config = dict(
    num_key_value_heads=3,
    norm_place='pre',
    rope_fraction=1.0,
    tie_word_embeddings=True,
    init_std_o=0.0,
    beta1=0.95,
)
Each number is 128 + 24 x the weight over its row's rms, rounded and kept within 0 to 255. Layers, rows and columns count from 0. The size above them is the row's rms in percent of the matrix's.

# layer 5 MLP gate, 1024x384, rms 0.149, rows 615-632, columns 128-255
size [112  99 102  82 107 110 101  83  96 111  92  99  99  98  97 109 107 101]
[[165 135 154  97 172 110 147  91 144 124 133 125 129  73 125 140 134 111 148 156 131  63 156 150 110 115 111 135 119 100 117 135 136 181 122 189 103 133 131 172 129 127 101 145 135  93  98 140 141 158 130 154 128 170 108 138 159 149  92 122 131 145  97 118 169 170 139 131 165 148 112 123 132 110 185 136 111 139 123 148 117 138 156 106 142 101 140 126 121 127 162 138 122 117 149 101 148 128 143 118 115 162 136 139 125 121 163 134 130 178 108 132 133 126 101  95 132 148 141 120 130 138 148 115 154 147 163 103]
 [135 160 140 121  95 162  80 106 160 125 121 157 131 121 127 108  78 117 149 113 139 137 198 120 131 121 141 125 112 158 166 134 116 126 174  94 150 114 151 150 148 108 139 140 137 127 152 132 139  91  94 136 128 135 121 147 121 169 136 144 151 130 111 116 168 102 133 121 138  87  98 110 130 161 174 160 148 113 149  95 135  91 119 137 120 168 166 153 102  74 166 103 130 126 101  89 107 142 113 113  84 117 132 104 130 105 107 139 135 127 124 110 125 181 122 162  91 106 145 148 123  93 140 146 136 142 124 127]
 [149 140 153 137 166 137 147 168 105 121 149 100 120 135 107 132 175  95  96 131  90 138 119 150 127 175 128 146 144  63 116 146 132 121 153 175 127 113 153 140  91  83 107 123 164 106 128 128 100 149 128 138 117 146 141 105 101 116 175 158 122 130 116  98 114 133 132 135 115  69 156 156 138 177 138 151 114 123 123 135 146 118 145 106 127 144 115 110 137  66 146 137 177 144 119 101  83 118 157 142 119 122 113 110 145 100 109  80  70 114  96 136 139 124 133 168 131 128 132 131 110 118 111 131 121 167 176  87]
 [162 122 109 109  53 137 117 142  94 117 134  92 147 105  71 130 118 159 134 144 137 146  85 128 147 105 146 129 117  97 133 103 118 116  77 163 143 112 111 180 134 145 134 130 102 137 158 107  84 131 131 155 119 127 147 127 141 137 129  72 138 120 103 155 163  94 109 121 129 145 111 148 157 160  93 102 162 130 137 149 164 120 155 156 118  67 116 113 159 147 135  98 110 144 107 141 163 125 142 107 139 162 117 156 119 146 113 165 115 141 129 130 106 163 102 133  86 135 151 136 171 162 130 149  84 130 105  93]
 [145 114 145 134 131 167 120  91 184 114 122 118 108 162 110  82 134 123  93 122 136 135 122 131 120 129 143 128 144 139 104 103 136 119 162 129  89 145 122 107 176 111 125 148  89 155 104 131  79 126 151  79 140 149 153 140 116 120 147 161 101 171  88 131 114 104 106 120 149 133 142 142 135 144 143 151 101 135 119 158 183 127 147 121 161 139 139 162 119  70 134 110 146 129 119 118 116 126  86 140 120 137 108 127 163 111 140 182  97 100  99 114 147 132  90 155 127  99 141 116  97 128 100 126 123 185 136  75]
 [123 147 128 169 121 108 119 161 126 149 124 119 139 112  89 125 133 146  93 115  73 122 139 133 123  98 147 121 110 131  97 116 117 111 128 104 122 128 145 134 120 149 143 126 176 129 161 113 111 142  88 194  91  69  94 140 132 131 152 141 136 134 170 130  88 149 105 161 119 132 137  95 120 133 114 110 137 136 108  92  88 129 139 128 110 138 124 142 124  64 142  89  93 105 155 161 121  93 163 129 115 158 123 138 127 134 133 121 111 141 127 110 140 113  82 147 173 107 125 116  91 141 142 158 132 164 148 150]
 [149 104 101 156 122 167  95 135 118 132  82 147 100 158 144 102 128 127 186 127 102 146 167 132 110 133 127 113 167 112 153 107 113 131 115  73 153 130 140 113 163 106 108 128 141 143 107  81 132 105 149 111 164 124 109 137 113 161 153 168 143 151 134 139 108 116 108 141 130 176 110 159  85 106 171 172 141 132 130  98 128 102 110  82 144 111 123 136 116 168 146 107 117 117  93 118 118 129 103  98 152 113 139 146 102 160 133 138  98 145 117 144 123 121 103 122 138 112  95 143 103 168 152 137 183 114 153 139]
 [156 161 191 151 174 141 128 159  96 142 139 145 131 158 142 126 158 159 167 144 153 134 130 129  71 105 116 100  85 114 112 131 161 116  72 148 111 160 164 148 135 107 142 126 177 106 151  99 119 152 171 130 133 126 142 103  89  90 136 145 108 101 115 159  99 168 133 156 139 159 150 148 116  95 103 124  94 110 108 133 146 122  96  86 121  87 111  87 123 124 132 153  73 116 151 162 119 109 111 108 165  95  92 169 105 108  98 127 117 132 124 114 111 136 130 114 136  95 131 142 128  82 126 104 122 102 109 140]
 [112 149 123  54 139  90  97 135 143 178 133 100 137  80 143  93 121 169 174 161 148 135  86 100 106 128 157 111  92 100 158 141 118  99 115  89 107  92 175 105 151 106 159 127 131 120  90 150 137 100 139 125 141 145 146 131 128 155 142 117 175 103 114 143 140 130 121  99 117  80  98 117 133 115 136 161 127  73  98  88 155 152 117 137 103  78 127 117 133 184 124 102 126  95  99 142 123 110  89 107 136 146 143 139  93 131 154 102  93 125 151 140 113 147 142 110 161 115 126 150 129  93 147 103 129 129 117 112]
 [155 119 153 138 134 155 147 143 143 150 140 142  90 158 107 122 154 113 151 136 157 133 118 145  69 154 136 117 145 149 132 145 155 127 124 116 136 140 134 140 154 103 179 138 126 127 117 133 170 101 141 130  39  95 133 131 155 142  97 166 190 126 140 114 123 110 126 113  89 111 121 123 122 101 138 113 114 124 129 139 106 119 156 107 149 142 128 104 123 138 108 151 164 130 115 154 135 128 101  84 136 107 100 124 130 122 158 129 144 102 190 162 108 141 133 132 139 144 172 154 150 147 169 156 129 129 127 106]
 [143  93 114 123 138 102 123  96 133 116 110 162 115 178 149 145 110 123 121 130 145  83 126 108 147 113 117 117 140 173 132  99  85 164 152  88  95 142 169 134 163 116 114 169 151 153 112 146 131  94 154 122 153 135  97 101 112 155 153 128 135 117 109 136 116 195 149 123 138 155 112 132 113 104 117 163 179 121 170 106  88 112 145 135 118 159 157 135 115 143 133 120 123  95  77 122 143 138  98 104 149 137 112 103 131 123 111 159 112 122 142 124 130 144 148 114 117 130 123 113 144 133 152 110 106  87 193 134]
 [101 165 141 126 139 114 137 145 131  96 145 137 140 115 123 101 119  99 126  87 141 152 130 132 135 153 146 133 110 166 137  96 143 126 125 184 165 178 113 128 155 133 115 112 106 120  91 126 111 127 115 138  98  97 165 127 133 165 134  69 155  96 144 112 114 114 113 151 120 165 144  95 121 104  74 172 112 143 109 100 102  84 166 124 115 137  88 115 117 137 100 114 160 136 134 121 120 104 154 141  94 110 129 116 145 124 132 149 133 131 178 115 119 159 115 124 133  94 149 143 142  82 135 124 141  86 138 123]
 [121 134 107 140 126 127 130 105 148 146 143 116 113 124 138 191 147 123 148 149 164 150 128 140 115 126 113  99  88 143  80 119 136 110  96 117 144 143 127 147 154 160 115 178 131 122 130 169 103 139 132 158 113 122 129 138 106 109  91 138  90 132 141 160 114 152  88 132 101 112 103 115  73 132 168 141 115 144 121 143 133 100 155  90 135 123 103 133 173 143 134 137 156 118 112 127 143 126  80  94 126 166 124  98  92 137 119 139 103 155 141 132 154 129 144 153 136 131 114 126  99 121 105 100 133 156 129 132]
 [122 140  64 122  96 135 134 125 127 100 133 139 105 166 150 122 121 107 136 161 168 174 152 163  81 116 135 160  56 134 154 124 131 141 156 114 105  92  73 122 140 121  73  90 116 140 157 131 129 136 125 111 147 170 114 108 125 116 117 118 107 135 156 133 131 137 138 118 134 126 103 119 113 132 105 125 133 134  98 143 135 133 176  95 110 125 117 118 158 122 131 102 130  99 127 126 140 148 144 128 123 120 136 121 127 106 128 118  93 133 100  92 132 126 111 163 169 115 132 142 106 113 133 105 109 120 112 180]
 [104 176 138 119 142 136 112 126 142 113 111 134 156 156 162 154 129 128  95 157  99 122 145 134 170 133 124 167 145 147 121 116  69 159 119 129 115 120  80 162 136 165 160 151 106 145 115 110 150 154 150 154 115 163 135 146 149 119 104 122 108 128 100 100 147  52 123 149 146 121 125 121 141 150 131 139 134 133  89 162 140  97 143 169 115 142 140 114 201 132 121 100  94 137 163 134 129 109 154  89 128 141 147 152 105 139 142  94  94 163 128 141 124 122 125 136 166 145 117 102 116 153 117 132 104 154 135 166]
 [ 97 157 176 136 121 147 123 130 121 140 119 131 143 103 139  89  91 119 159 153 135 116 117 135 129 135 142  94 125  89 128 129 122 175 143  63 147  96  98  77  96 103 117 138 187  98  86 144 165 127 144 105 131 115 130 129 166 139 106 140  59 104  75 139 142 142 120 103 124 153 116  77 111 134 107 143 146 120 130 125 136 144 122 104 112 148 116 117 122 143 112 106 130 117 128 135 124  90 148 122 114 134 155 108 138  79 175 150 152 140 173 114 137 195 140 123 144  78 151  98 138 107 158 108 200 113 141  76]
 [122 125 107 118 108 142 173  69 161 135 151 111 106 110 119 148 151 122 130 122 133 114 156 118  86 117 125 113 104 134 119 124 100 179 115 149 137 191 163 129 148 143 135 187 107 145 102 127 144 105 139 160 124 122 109 144  68 138 127 114 153 104 129 160 119 126  90 121 126 153 149 109 132 130  96 164 112 119 117 139 117 180 134  81 144 130 132 132 126  94  86  99 123 138 139 108 128  81 143 146 156 144 123 153 175 129 139 154 115 169  80 133 131 151 137 103 127 148 134 112 125 149 125 128 111 163 140 132]
 [115 122  72 101 114 139 168 124 141 175 126 105 151 169 109  93 112 123 143 137 154 136 140 110 158 124  97 148 104 107 174 142 123 135 152  94 120 159 103 139 106  79  85 126 110 159 190 126 158 103 133 109 145 142 160 121 170 142 110 100 123 124 139 141 168 108 167 133 168 131 129 127 128 144  86 135 127 144 145 132 126 123 109 144 137 112  52 192 144 165 145 155 116 115 138 117 131 165 119 167 132 106 108 144 109 101 140 110 129 119 159 134 142  94  58 120 136 128 115 159 102 116 142  53 103  99 167 131]]
# layer 5 MLP up, 1024x384, rms 0.157, rows 615-632, columns 128-255
size [108 100 101  81 102 113 104  94  97 106  94 109  97 103  97 103 105 104]
[[156 118 131  95 119 154 140  94 129  97 104 142 115  72 100 130 116 144 142 116 104  79 134 154 164 113  78 113  57 119  92 123 159 181 128 186 113 162 125 133 149 117 134 156 158 152 127 125 128 140 126 145 157  50 141 144 133 133 145 162 123 136 149  89 135 152 145 140 128 143 105 104 115 159 165 110 144 147 134 138 135 110 168 125 131 149 100 132 119 115 138 139 102 104 151 143 108 107 131 117 100 129 112 124 126 146 160 131 106 160 134 148 124  95 160 189 122 125 111 118 164 139 135 101 164 112 143 145]
 [125 121 110 125 160 115 174 108 133 125 175 129 133  47 141 156 178 134  88 110 149 167 107  98 142 140 121 150 141 106 122  93 139  98 140 146  94 135 141 115 139  97 139 113  94  99  91 137 126 132 149  87 145 104 155 112 127  80 109 105 172 141 125 118 104 143  86 119 109 175 136 141 120  94 118 127 154 177 139 162 148 150 129 131 101 112 137  63 162 120 131  99 151 128 160 141 110 142  88 141 155  90 189 154 100 103 145 127 139 133 121  76 136 108 145 153 145 152 149  91 107 148 138 156  80 171 102 128]
 [171 123 136 122 156 114 161 142 113 126 172 140 119 133 140 113 122 129  75 123 120 163 141 105 139 165 128 121 120 108 119 159  65 127 173 160 123 115 113 167 123  83 102 122 115 110 144 108 154 152 120 105 122 107 132 125  76 122 157 135 107 107 152 142 148 152 143 122  84 104 108 170 150 128 128 129 122 103 155 158 139 175 130 105 144 141 107 129 107 106 110 152 126 122 142 149  89 135 162 111 166 130 119 144 163 154 127 142 116 153 121 130  83 147 133 117 109 119  97 113 108 109 115 171 127  82 115 125]
 [113 123 146 121 118 125  99 137 134 148 108  85 144 145 138 127 167 134 129 151 131 134  92 117 115 142 114 125 177 109  95  99 136 113 137 173 160 111 163 185  93 136 154 114 128 111 118 120 119  70  96 125 108 167 111  99  99 144 109  81 128 113 123 126 128 108 129 137  96 144 123 161  84 164 159 176 158 137 139 176 140 103 128 113 118 120  85 143 156 185 166 142 110 146 126 113 135 121 158 138 108  91 137 153 132 168 117 152 129 124 114 112 133 139 125 159 112 117 143  59  90 143 161 134 108 118 123 156]
 [134 134 135 134 113 156 159 155 146 110 150 143 145 129 129 148 160  90 169 103  82  64 119 127 129 109 120 120 140 124 124 142 105 125 165 135 118  96 130 128 100 131 115  91 168  82 149 131 116 130 145 154 145 152 139 129 149 132 109  80 158 139 133 129 132 109 108 157 115 126 132 147 146 159 171 129 169 166 121 119 112 178 143 121 139 110 131 149 164 144 136 102 137  93  85 130 129 180 107 134 137 140 109 140 123 105 154 101 122 158 130 159 133  93 127  93 113 132  97 133 138 148 199 164 126  85 103 115]
 [141 148  92 138 101 117 124 108 116 173 175 149 112 132  85  77 144 107  95 128 118 146 102 122 137 103 141  88 152 138 126 141 153  97 141 171 180 125  91  74 117 140 160 114 137 147 139 133 141 124 113 133 150 148 165 120 132 122 119 134 155 106 119  99 147 117 138 134 154  97 124 111 168 119  98 101 132 133 147 169 109 125 146 158 151  98 182 155 133 157 122 149  98 153  69 135 119 184 115 153 101 147 117 102 118 131  96 126 136 111 122 135 101 123 125 117  85 122 132 160 134 129 126 133  95  90 135 125]
 [147  99 155  66 126 151 171 101  81 153 113 150 141 126 166 135 140  75 137 163  72 143 122 155 163 146 141 157  91 148 119 123 128 166 116 163 154  98  91 136  76 139 132 148 122 160 112 127 145 105 111 144 107 133 111 141 143 112 192 121 129 144 126  94 133 107 137  86 170  92 161  89 142 157 129 145 148 111 112 136  91 115 133 103 118 196  90 146 136 152 133 154  88 102 144 135 138 152 180 137 127 114 167 149 147 119 105 149 127 149  99 142 151 130 124 144  57 140 156 120 141 125 139 142 136 134  94 140]
 [140 108 140  97 133 157 133 113 139 167  93 137 142 149 145 142 137 148 202  97 117 142 120 150  93 122 143 126 163 133 108 109 125  98 178 150 166 132 120  74 144 118 152 133 125 139 129 121 120 101 133 153 127 140 126 174 124 123 130 134 126 120 159  91 114 136 155 179 130  84 132  95 131 110 166 156 123 118  97 127  94 118 127 179 165 134 166  91 150 135 128 149 105 109 134 139 117  96 117 119 120  92  98  88 139 104 103 109 133 109  96 109 150  81 154 139 137 115 113 128 146 114 122 164 149 113 142 101]
 [105 123 143  95 172  97  96 123 137 145 166 136 144 115 133 109 127 158 104 145 154 122 149 118  98 120  87 108 120 151 125 107 151 147 129 137 121 146  76 126 114 143 164 142 129 129 150 147 166 132 140 149 169 183  75  99 122 136  87 119 102 155 179  99 135 118 137 110 118 147 103 120  82 133 158 140 170 149  70 114 123 129 106 153 148 108 122 148 127 133 151 146 109 133  79 172 129 121 114 121 102 133 118 153 130 130 120 181 149 175 153 143 109 190 106 112 147 100 134 147 103 124 143 132 137 125 130 101]
 [111 115 129 109 106 151 121  78 148 132 112 113  87 107 165 118 132 107 125 178 168 137 150 142 140  91 121 148 127 129 153 109 129 150 116 130 137 183 154 134 111 155 109 128 125 129 150  95  95 126 151  70  83  95  61 132 145 147 153  81 180 161 152 107 122 120 122 148 129 141 154 115 100 104 121 132 144 138 121 135 127  86 126 154 129 127 146  97 110 142 139 107 139 141 153 125 146 121 119 151 130 116 145 143 123 131 145 113 106  86 171  91 138 180 126 133 102 147 160 123 153 108 106 136  98 131 156 116]
 [146  99  90 137 133 115 113 109 140 107 141 164  86 103 136 145 137 126 136 120 123 138 151 158 142 157 131 110 138 151 153 127  91 134 135 120 119 102 171 157 145  96 106 147 119 141 124 104 104 128 152 103  90 198 137  80 132 107 141 113 142 104 126 143 123 127 151 119 152 125 141 171 162 114 144 121 158 165 117 151 101 113 170 165 135 118 193 147 104 129 116  97 115 113 114  96  74 125 124 139  79  76 153 146 117 128 129 174 115 128 153 156 150 104 121 119 120 124 172 137 112 158 121  75 108 105 120  96]
 [147  84 170  67 144 112 108 173 123 119 160 112 114 141 142 115 169  97  96 168 135 120  98 107  88 120 125 124 149 114 167 131 112 116 156 128  97 137 157 114 117 132 152 110  80 130 146 156 150 127 126 119  88 141 150 134 146 135 143 142 129 142 181  90 149 125  69 126 110 135 119  60  96 156 104 148 164 123 106 109 131 207 169 114  91 138 136 158 122 128 182 139 108 133 137 132 121 133 147 132 131 127 137 155 147  87 125 144 130 125 131 101 148 101 114 163 168 115 108 144 130 158 110 115 142 126 142 133]
 [118 177 147 181 113  99 142 174 128 106 122 119 118 126 128 129 123 152 104 124 153 102 129  94 162 104 145 117 100 119 122 152 134  91 106 159 112 125 120 117 115 146 137 134 159 147 127 112 149 117 145 141  90 148  96 139 117 149 135  97 146  85  81 103 159 144 134 127 130 132 111 105 140 101 150 112 155 114 159 115 123 132 118 137 152 136 149 134 114 134 112 155 137 141 180  95 199 108 152  95 110 131 138 154 181 106  99  87 158 138 139  82 118 130 143 121 107 149 134 156 150 170 103 107 101 101 134 117]
 [ 60 117 171  94 139 145  87 119 129 136 133 127 124 147 179 104 182 112 114 140 125 129 132 124 177 134 114 126 139 140 115 130 187 149 126 133 147 143 172 145  81 136 156 170 131 123  97 183 105  95 117  90  91 136 113 133 121 130 132 159 143 144 125 135 140 141 128 102 123  94 143  94 137 139 128 124 165 154 131 137  74 159 142 154  72  97 126 117 115 121 150 145 109 160  98 163 135 120  98 105 140 165 160 126 149 138 143 157 178 126 160 145 123 102 173  74 119 153 121 167 124 105 170 112 114 163 121  91]
 [143 144 157 135 121 146 128  94 111 107  92 106 143 104 125 172 143 143 145 164 125 127 122 132 142 104 195 117 117 150  99 139 105 141  92 154 122 127 182 111 120 141  82 147 117  85 152 143 125 140 164 135 173 110 154 118 153 104 112 110 125 161 148 170  98 103 106  99 116 116 154 115  79 160 179 107  97 133 150 122  92 103  94 113 143 146 116 155  99 138 142 125 126 116 100 156  83 104 128 128 119 135 179  93 147 118  96 133  95 154 119 128 107 154 161 114 128 144 119 112 112 137  93 160  92 113 119 109]
 [ 94 137  96  92 160 131 124 120 132 118 161  99 134 168 146 100 143 162 139 151 106 102 169 109 144 153 153 131 146 101 159 124 113 110 141 131 127 139 149 129 156 144 119  70 114 116 149 113 130 140 101 132 181 103 119 132 139 161  92 124  89 158 144 130 139 133 109 123 118 115 108 128 114  97 105 161  95 129  75  99 139  82 114 158 150 101 146 117 135 113 103 119 134 112  73 101 134 136 198  84 135 160 134 104 120 146 147 161 131 145 121  81 163  95 137 131 130 159 145 156 101 137 121 132 127 103 121 146]
 [125 107 117 116 153 144 187 147 122 150 183 132 107 107 127  66 114 140 140 108 143 126 113 147 143 122 145 101 112 123  95 136 113 100 162 105  96 124 134 149 151 130 115 148 119 146 130 107  97 175 122 130  97 105 184 130 151 106 165 109 111 148 132 120 116 107 135 155  72 151 145 116  91 150 101 115 108  86 100 127 152  79 169 128 149 155 117 102 136 127 139 132 118 136 131 111 117 145 109 146 112 123 159 130 130 122 127 103 136 133 123 110 105 101 127 171 157 120 175 118 145  94 161 137  60  93 150 110]
 [120 116 116 106 137 140 120 134 142 115 145 107 126 118 110  99 146 127 124 143 129 118 107 160 120 105 111 119 165 140 154 126 142  97 105 113 127 116 132 130 144 142 164 114 172 116 103 146 135 169 120 175 169 143 141 132  66 124 138 147 164 127 129 145 129 102 118  86 105 135  93 184 114  73 130 160 129 111 170 151 154 162 116 123 130 115 128 132 106  77  71 158 124 131 116 156  69 112 123  80 161 134  99 120  85 110 139 115 146 120  94 135 146 117 158 135  90 113 101 116  90 110 117 168 119 133 139 131]]
# layer 5 MLP down (transposed), 1024x384, rms 0.0917, rows 615-632, columns 128-255
size [102  98 102  80 104  99 106  85  92 102  97  96  94 109  96 105 109 100]
[[112 110 114 123 128 146 113 108 179 146 136 125 152 149 126 138  94  91 136 162 123 128 109 146 124 103 131 147 121  95 150 133 124 127 108 128  90 129  99 102  98 128 100 162 183 126  88 191 141 123 120 107 149 167 120 121 112 101 149 104 164  86 184 123  98 103 136 141 129 106 142  40 215 134  91 101 162 142 106 166 126 140 134  98  90 116 129 129 169 129 146  69  85 126 144 149 124 153 146 114 116 175 135 118 122  54 110 120 105 120 135 145 108 102 144 113 149 110  98 142 134 124 121 157 112 131 117  78]
 [ 95 162 105  60 162 114 133 147 201 164 152 141 125 118 118 141 145 125 138 120 109 110  87 113 181 112 105 108 121 108 141 142  92 146 105 140 104 146 150 121  76 150 140  97 114 118 156 131 181 154 133 133 118 125 109 128 144 132 152 171  86 145  49 144 146 114 152 129 153 129 123 162 103 155 147 165 133  77 142 113  58 158 128 103 125 120 168 129 126 156 186 116 137 122 121 121 130 137 117 134 123 108 157 116 123 124 149 141 159 118 132 115 118 102 130 141  89 139 113 111 154 128  94 122 141 104  92 111]
 [149  80 102 150 120 124 123 151 147 124 134 128 103 104 148 149 141  78  84 171 114  81 134  97 125 153 124  77 138 124 145 134 134 155 129 108 155 117 148 161 122 175 139 167 122  82 116 173 145 126 131  87 120 127 114 137 123 134  81 139 157 149 119  73  92 117 144 128 102 107 148 109 142 143 110 118 151 133 117 105 132 138 115 117 101 155 119 145 102  82 115  99 122 138 136 134 160 129 169 116 138 160 170 144 120 109 102 102  93 135  95 133 124 125 118 116 140 119 147 110  99 109 144 116  82 151 107 134]
 [ 84 110 134 127 102 148 137 113  70 107 143 153 107 116 102  93 125 140 159 111 137 143 143 161 119 117 115 140 106 116 124 117 123  79 111  97 121 132  96 122 140 156 109 139 145 138 160 141 113  78 143 131 145 109 121 153 119  93 139 111 119 108 146  90 161 131 150 142 119 142 126 126 156  94 109 124 126 127 115 107 114 148 153 144 148  67 189  90  77 110  96 106 135 115 133 150 152 131 172 135  80  94 120  84 151  73 112 140 115 162 141 142 101 164 137 146  96 142 132 103 136 182 111  92 139 129  87 111]
 [ 99 113 128 114 153 167 104 120  57 145 131 136 124 116  99 139 172  81 128 135 134 167 187 159 167 123 141 128 166 146 113 141 132 140 108  84 135 107 143 131 154  88 131 139 160  94 128 151  92 138 168 129 143 139 115 116  95 148 117 111 138  98 123 125 122 152 143 131 109 110 116 145 103 121 105 139 107 116 154 151 139  97 102  98 115 155 123 107 111 186 163 171  90 156 145 141 115 161 146 141  95  97 139  78 137 129 156  84  95 149 121 145 159 141 121 144 100 125 117 126 127 160 110 139 134 131 138  94]
 [112 137 132 114 159 108 101 120 219 113 130 104 115 150 171 149 141 143 113 124 156  92 124 109 138 133  97 173 100 138 176 145  89 148 148 142 144 150 114 125 141 150 146  87 125 113 178  96  97 110  72 109 167 101 126  99 150 131 118 151 105 141 107 111 123 125  97  92 144 155 137 122 116 141  97 166 133 127 184 147  95 106 121 126 136 133  89 145 112 114 124 139 122 157 172 129 145  88 127 124 135  87 134 120 134 150 121 160 157 146 135  76  79 142 136 123 141 147 109 118 134 132 126 139 130  96 135 155]
 [111 172 130 146 180 136 126  91  73 107 135 120 177 137  92 148 142 133 159 131 184 120 129 132 152 132 106 111 185 130 132 119 158 109 118 124 109  93 124  99  99 155 161 120 147  91 113 136 166 125 151 141  96 124 126 124 158  99 148  93 128 173 135 137 138 155 150 105 134 149 108 175 104 109 121 117 111 161 135 117 145 113 140 121 126  97 119 148 120 174 119 142 118 112 111 119 126 124  94  80 128 170 142 122 148 106 140 104 136  93 120 153  94 147 104 140 111 145 128 141 121 159 100 107 122  93 137 134]
 [118 146 111 128 150 108 185 155 196 113 139 146 131 145 126  97 112 123  99 195 170 151  98 142 170 143 132  92 104 173 155 155 125 178 151 108 111 104 149 122 133 132 108 158 108 136 142 104 107 115 140 111 118  97 141 148 146 110 101 118 134 122  99 138  93 123 120 123 133 107 125 127 163 123 110 134 118 100 162 109 154 108 141 154 153 150 143 146  94 144  82  96 156 145 108 106 153 177 104 137 139 167 149 142 105 127 137 136 140 129 167 141  81 117 147  66 106 149 138 116 121 147 149 114  88 135  96 100]
 [134 130 140 153 101 126  93 142 157 110 136  88 139 157 102 115 157 140 125  95 151 125 131 165 136 115 113 141  99 156 114 129 118 101 131 135 127 111 136 129 147 146 113 116 127 131 112 112 107 132 141 126 105  89 171 150 148 150 149 104 123 152 125 126 122 106 133 117 171 142 132 120 160 130 114 145 138 151 158 162 144  94 142 122 148 155 137  99 138  87 107 104 127 101 167 145 128 116 164 142 127 106 127 104 158 115  96 127 100 150 102  90 123 135 145 120  91 163 153 146 160 141 123 142 123 121 137 118]
 [131 111 114 112 114 142 133 109 134 106 135 129 120 156 130 158 109  79 194 146 125 120 118  76 129 164 153 101 141  93 158 116 122 150 132 140 117 130 111 141 146 106  91  98 131 124 164 145 164  91 107 138 111 178 123 107 121 106 166 162 128 143 112 118  99 122 127 148 120 100 108 131  72 118 101 112 141  92  98 148 149 115 123 162 147 159 135 157 118 120 114 109 116 111  89 122  99 120 133 121 105 163 135 158 143 149 125 124  99 124 138  97 152  88 117 124 134 138 152 160 132 121 156 124 122 168 105 129]
 [151 132 125 159 141 109 119  99 105  97 169 116 119 138 124 136 109 145 130 125  98 134 134 139 135 149 118 144 118 143 106 135 131 121 150 115 134 132 132 129 130 120 130 134 124 153  72 127 139 116 130 151 140 107  78 173 137 151 115 129 153 125 119 136 122 125  77  80 177 178  87 128 158  99  93 140 173 111 110 153 110 117 102 129 125 121 143  97 146  98 123 133 122 117 133  96 122 174 136 134 156  96 139  86 106 130 119 102  93 142 119 113 175 155 160 134  87 104 100 112 149 154 119 125  93 140 169 100]
 [ 88 109 117 135 134 113 159 144 196 105 125 134 142 140 151 202  72 140 155 159 103  97 148 119 147 142 144 114 117 112 136 142 115 114 119  96  58 123 144 166 104 132 136 141 141 119 103 137 144 127 133 154 130 141 109 150 137 128 134 108 151 154  95 106 131  94 117 144 135 105 142 144 122  70 141 149 137 139 151 136 120 116  99 142 166 153 126 169 149 143 122 142 147 127 118 136 169  98 121  95 111  87 131 136 140 135 136 113 141 106  77  73 161 111 164 120 100 138 103 148 106 135 104 158  84 125  83 124]
 [147 135 140 141 144 109 102 115 166 146 134  96 126 140 128 131 149 113 133 149 137 154  76 152 104 104 121 107 119 117 158 165  81 155 170 121 125 119 101 127 106 186 125 131  95 138 121 134 133 104  75 175 171 118 112 142 159 155 121  96 142 132  93  88 121  91 142 111 131 134 126 154 143 137  84 141 135 135 163 125  94 161 128 175 121 151  91 141 130 121 166  98 116 110 104 159  83 170 143 149 161  94 120 176 115 124 160 104 161 127  94 127 106 137 132 170 123 122  63  83 141 117 152 146 183 105 125 115]
 [158 146 159 117 125 144 169 136 166 115 124 123 138 125 115 115  75 142 110 140 121 138 119 105 120 120  96 106 133 131  88  99 133 106 113 165 154 146 151 178 142 122 122  53 154 170 159 127 157 117 133 156 138 133 125 119 134 115  87 128 134 145 156 118 130 131 144 146 143 145 139 155  90 126 165 186 130 108 131 171 174 123 138 170 100 162 122 143 133 161 121 101 121 152 106 131 136 136 124 127 150 128 160 152 107 137 165 119 121  95 141 131 144 119 150 122 132 151 132  88 131 183  96 121 162 132 141 111]
 [149 138 139 133 160 126 115 175 100 122 143 176 152  88 104 130 138 120 136 169 124 137 142 114 117 114 150 137 123 141 147 100 121 111 150 141 108 127 115 155 100 111 154 144 135 104 118 123 119 151 156 181 123 137 153 116 101 146 144 121  89 121 138 135 131 144 123 123 198 130 141 125 158 160 123 115 132 121 120 125 149 170  97 103  79 133 140  92 167  54  62  96 109 110 149 106 152 155 158 137 131  93 129 122 139 152  97 151 135 143 136 158 116 158 122 140 165 148 137 118 119 141 136 102 133 131  98 111]
 [116 128 159  83 103 125 133 139  91 163 124 112 158 138 105 109  64 126 128  80  93 122 134 168 142 127 146 157 141 116 155 125  93 101 136 158 149 169 115 133 126 139 126 132 116 125 111 142 125 113 121 100 154 141 125 130 100 136 135 186 169 168 138 109 158 167  79 122 125 116 182 151 128 121 156 144 189 159  94 163 166  72 143 136 166 137  96  76  81 115 139 161 142 122 127 164 123 123 114  93 111 135 136 138 110 144 127 139 170 144 132 152 119 134 127 150 151 148 110 139 143 132 155 135 104 133 114 104]
 [114 153  96 103 137 132 142 119 131  66  94 167 164 142  91 113 166 194 168 144 109  97 104  96 117 129 121 135  97 146 116  97 104 124 169 139 121 119 182 128 134 134 147 102 112 147 134 119 130 106 163 146 127 140 167 148 119 132  90 122 107 116 149 123 128 115 155 155 116 174  84 114 122 122 138  95 109 116 165 137 111 139 126 158  81 145 107 119  99 129 152  90  86 153 102 135 112 130 124 130 128 164 103 132 153 125 111 107 118 110 155 126 134 132 149 104 154 116 100 127 106 129 139 110 143 145 110 162]
 [139 176 160 143 139 107 166  62 118 114 126 125 130 128 106 129 103  85  97 127 123 102 129 157 125 144 131  95 126 115  99 130 148 125  81  86 151 127 122 126 149 151 135 160 120 132 125 120 120 122  97 120 111 120 124 169 107 155 152 120 136 101 123 109 122 135 105 124 116 119 109 116 154 122 131 193 179  99  89  97  78 155 176 149 135 130 156 140 138 189 137 135 114 117 132 119 112 126 153 158 151 133 177 131  96 142 131 126 173 118  99  96 113 120 131 165 143 122 132 155 163 136 143  91  90 116 138  94]]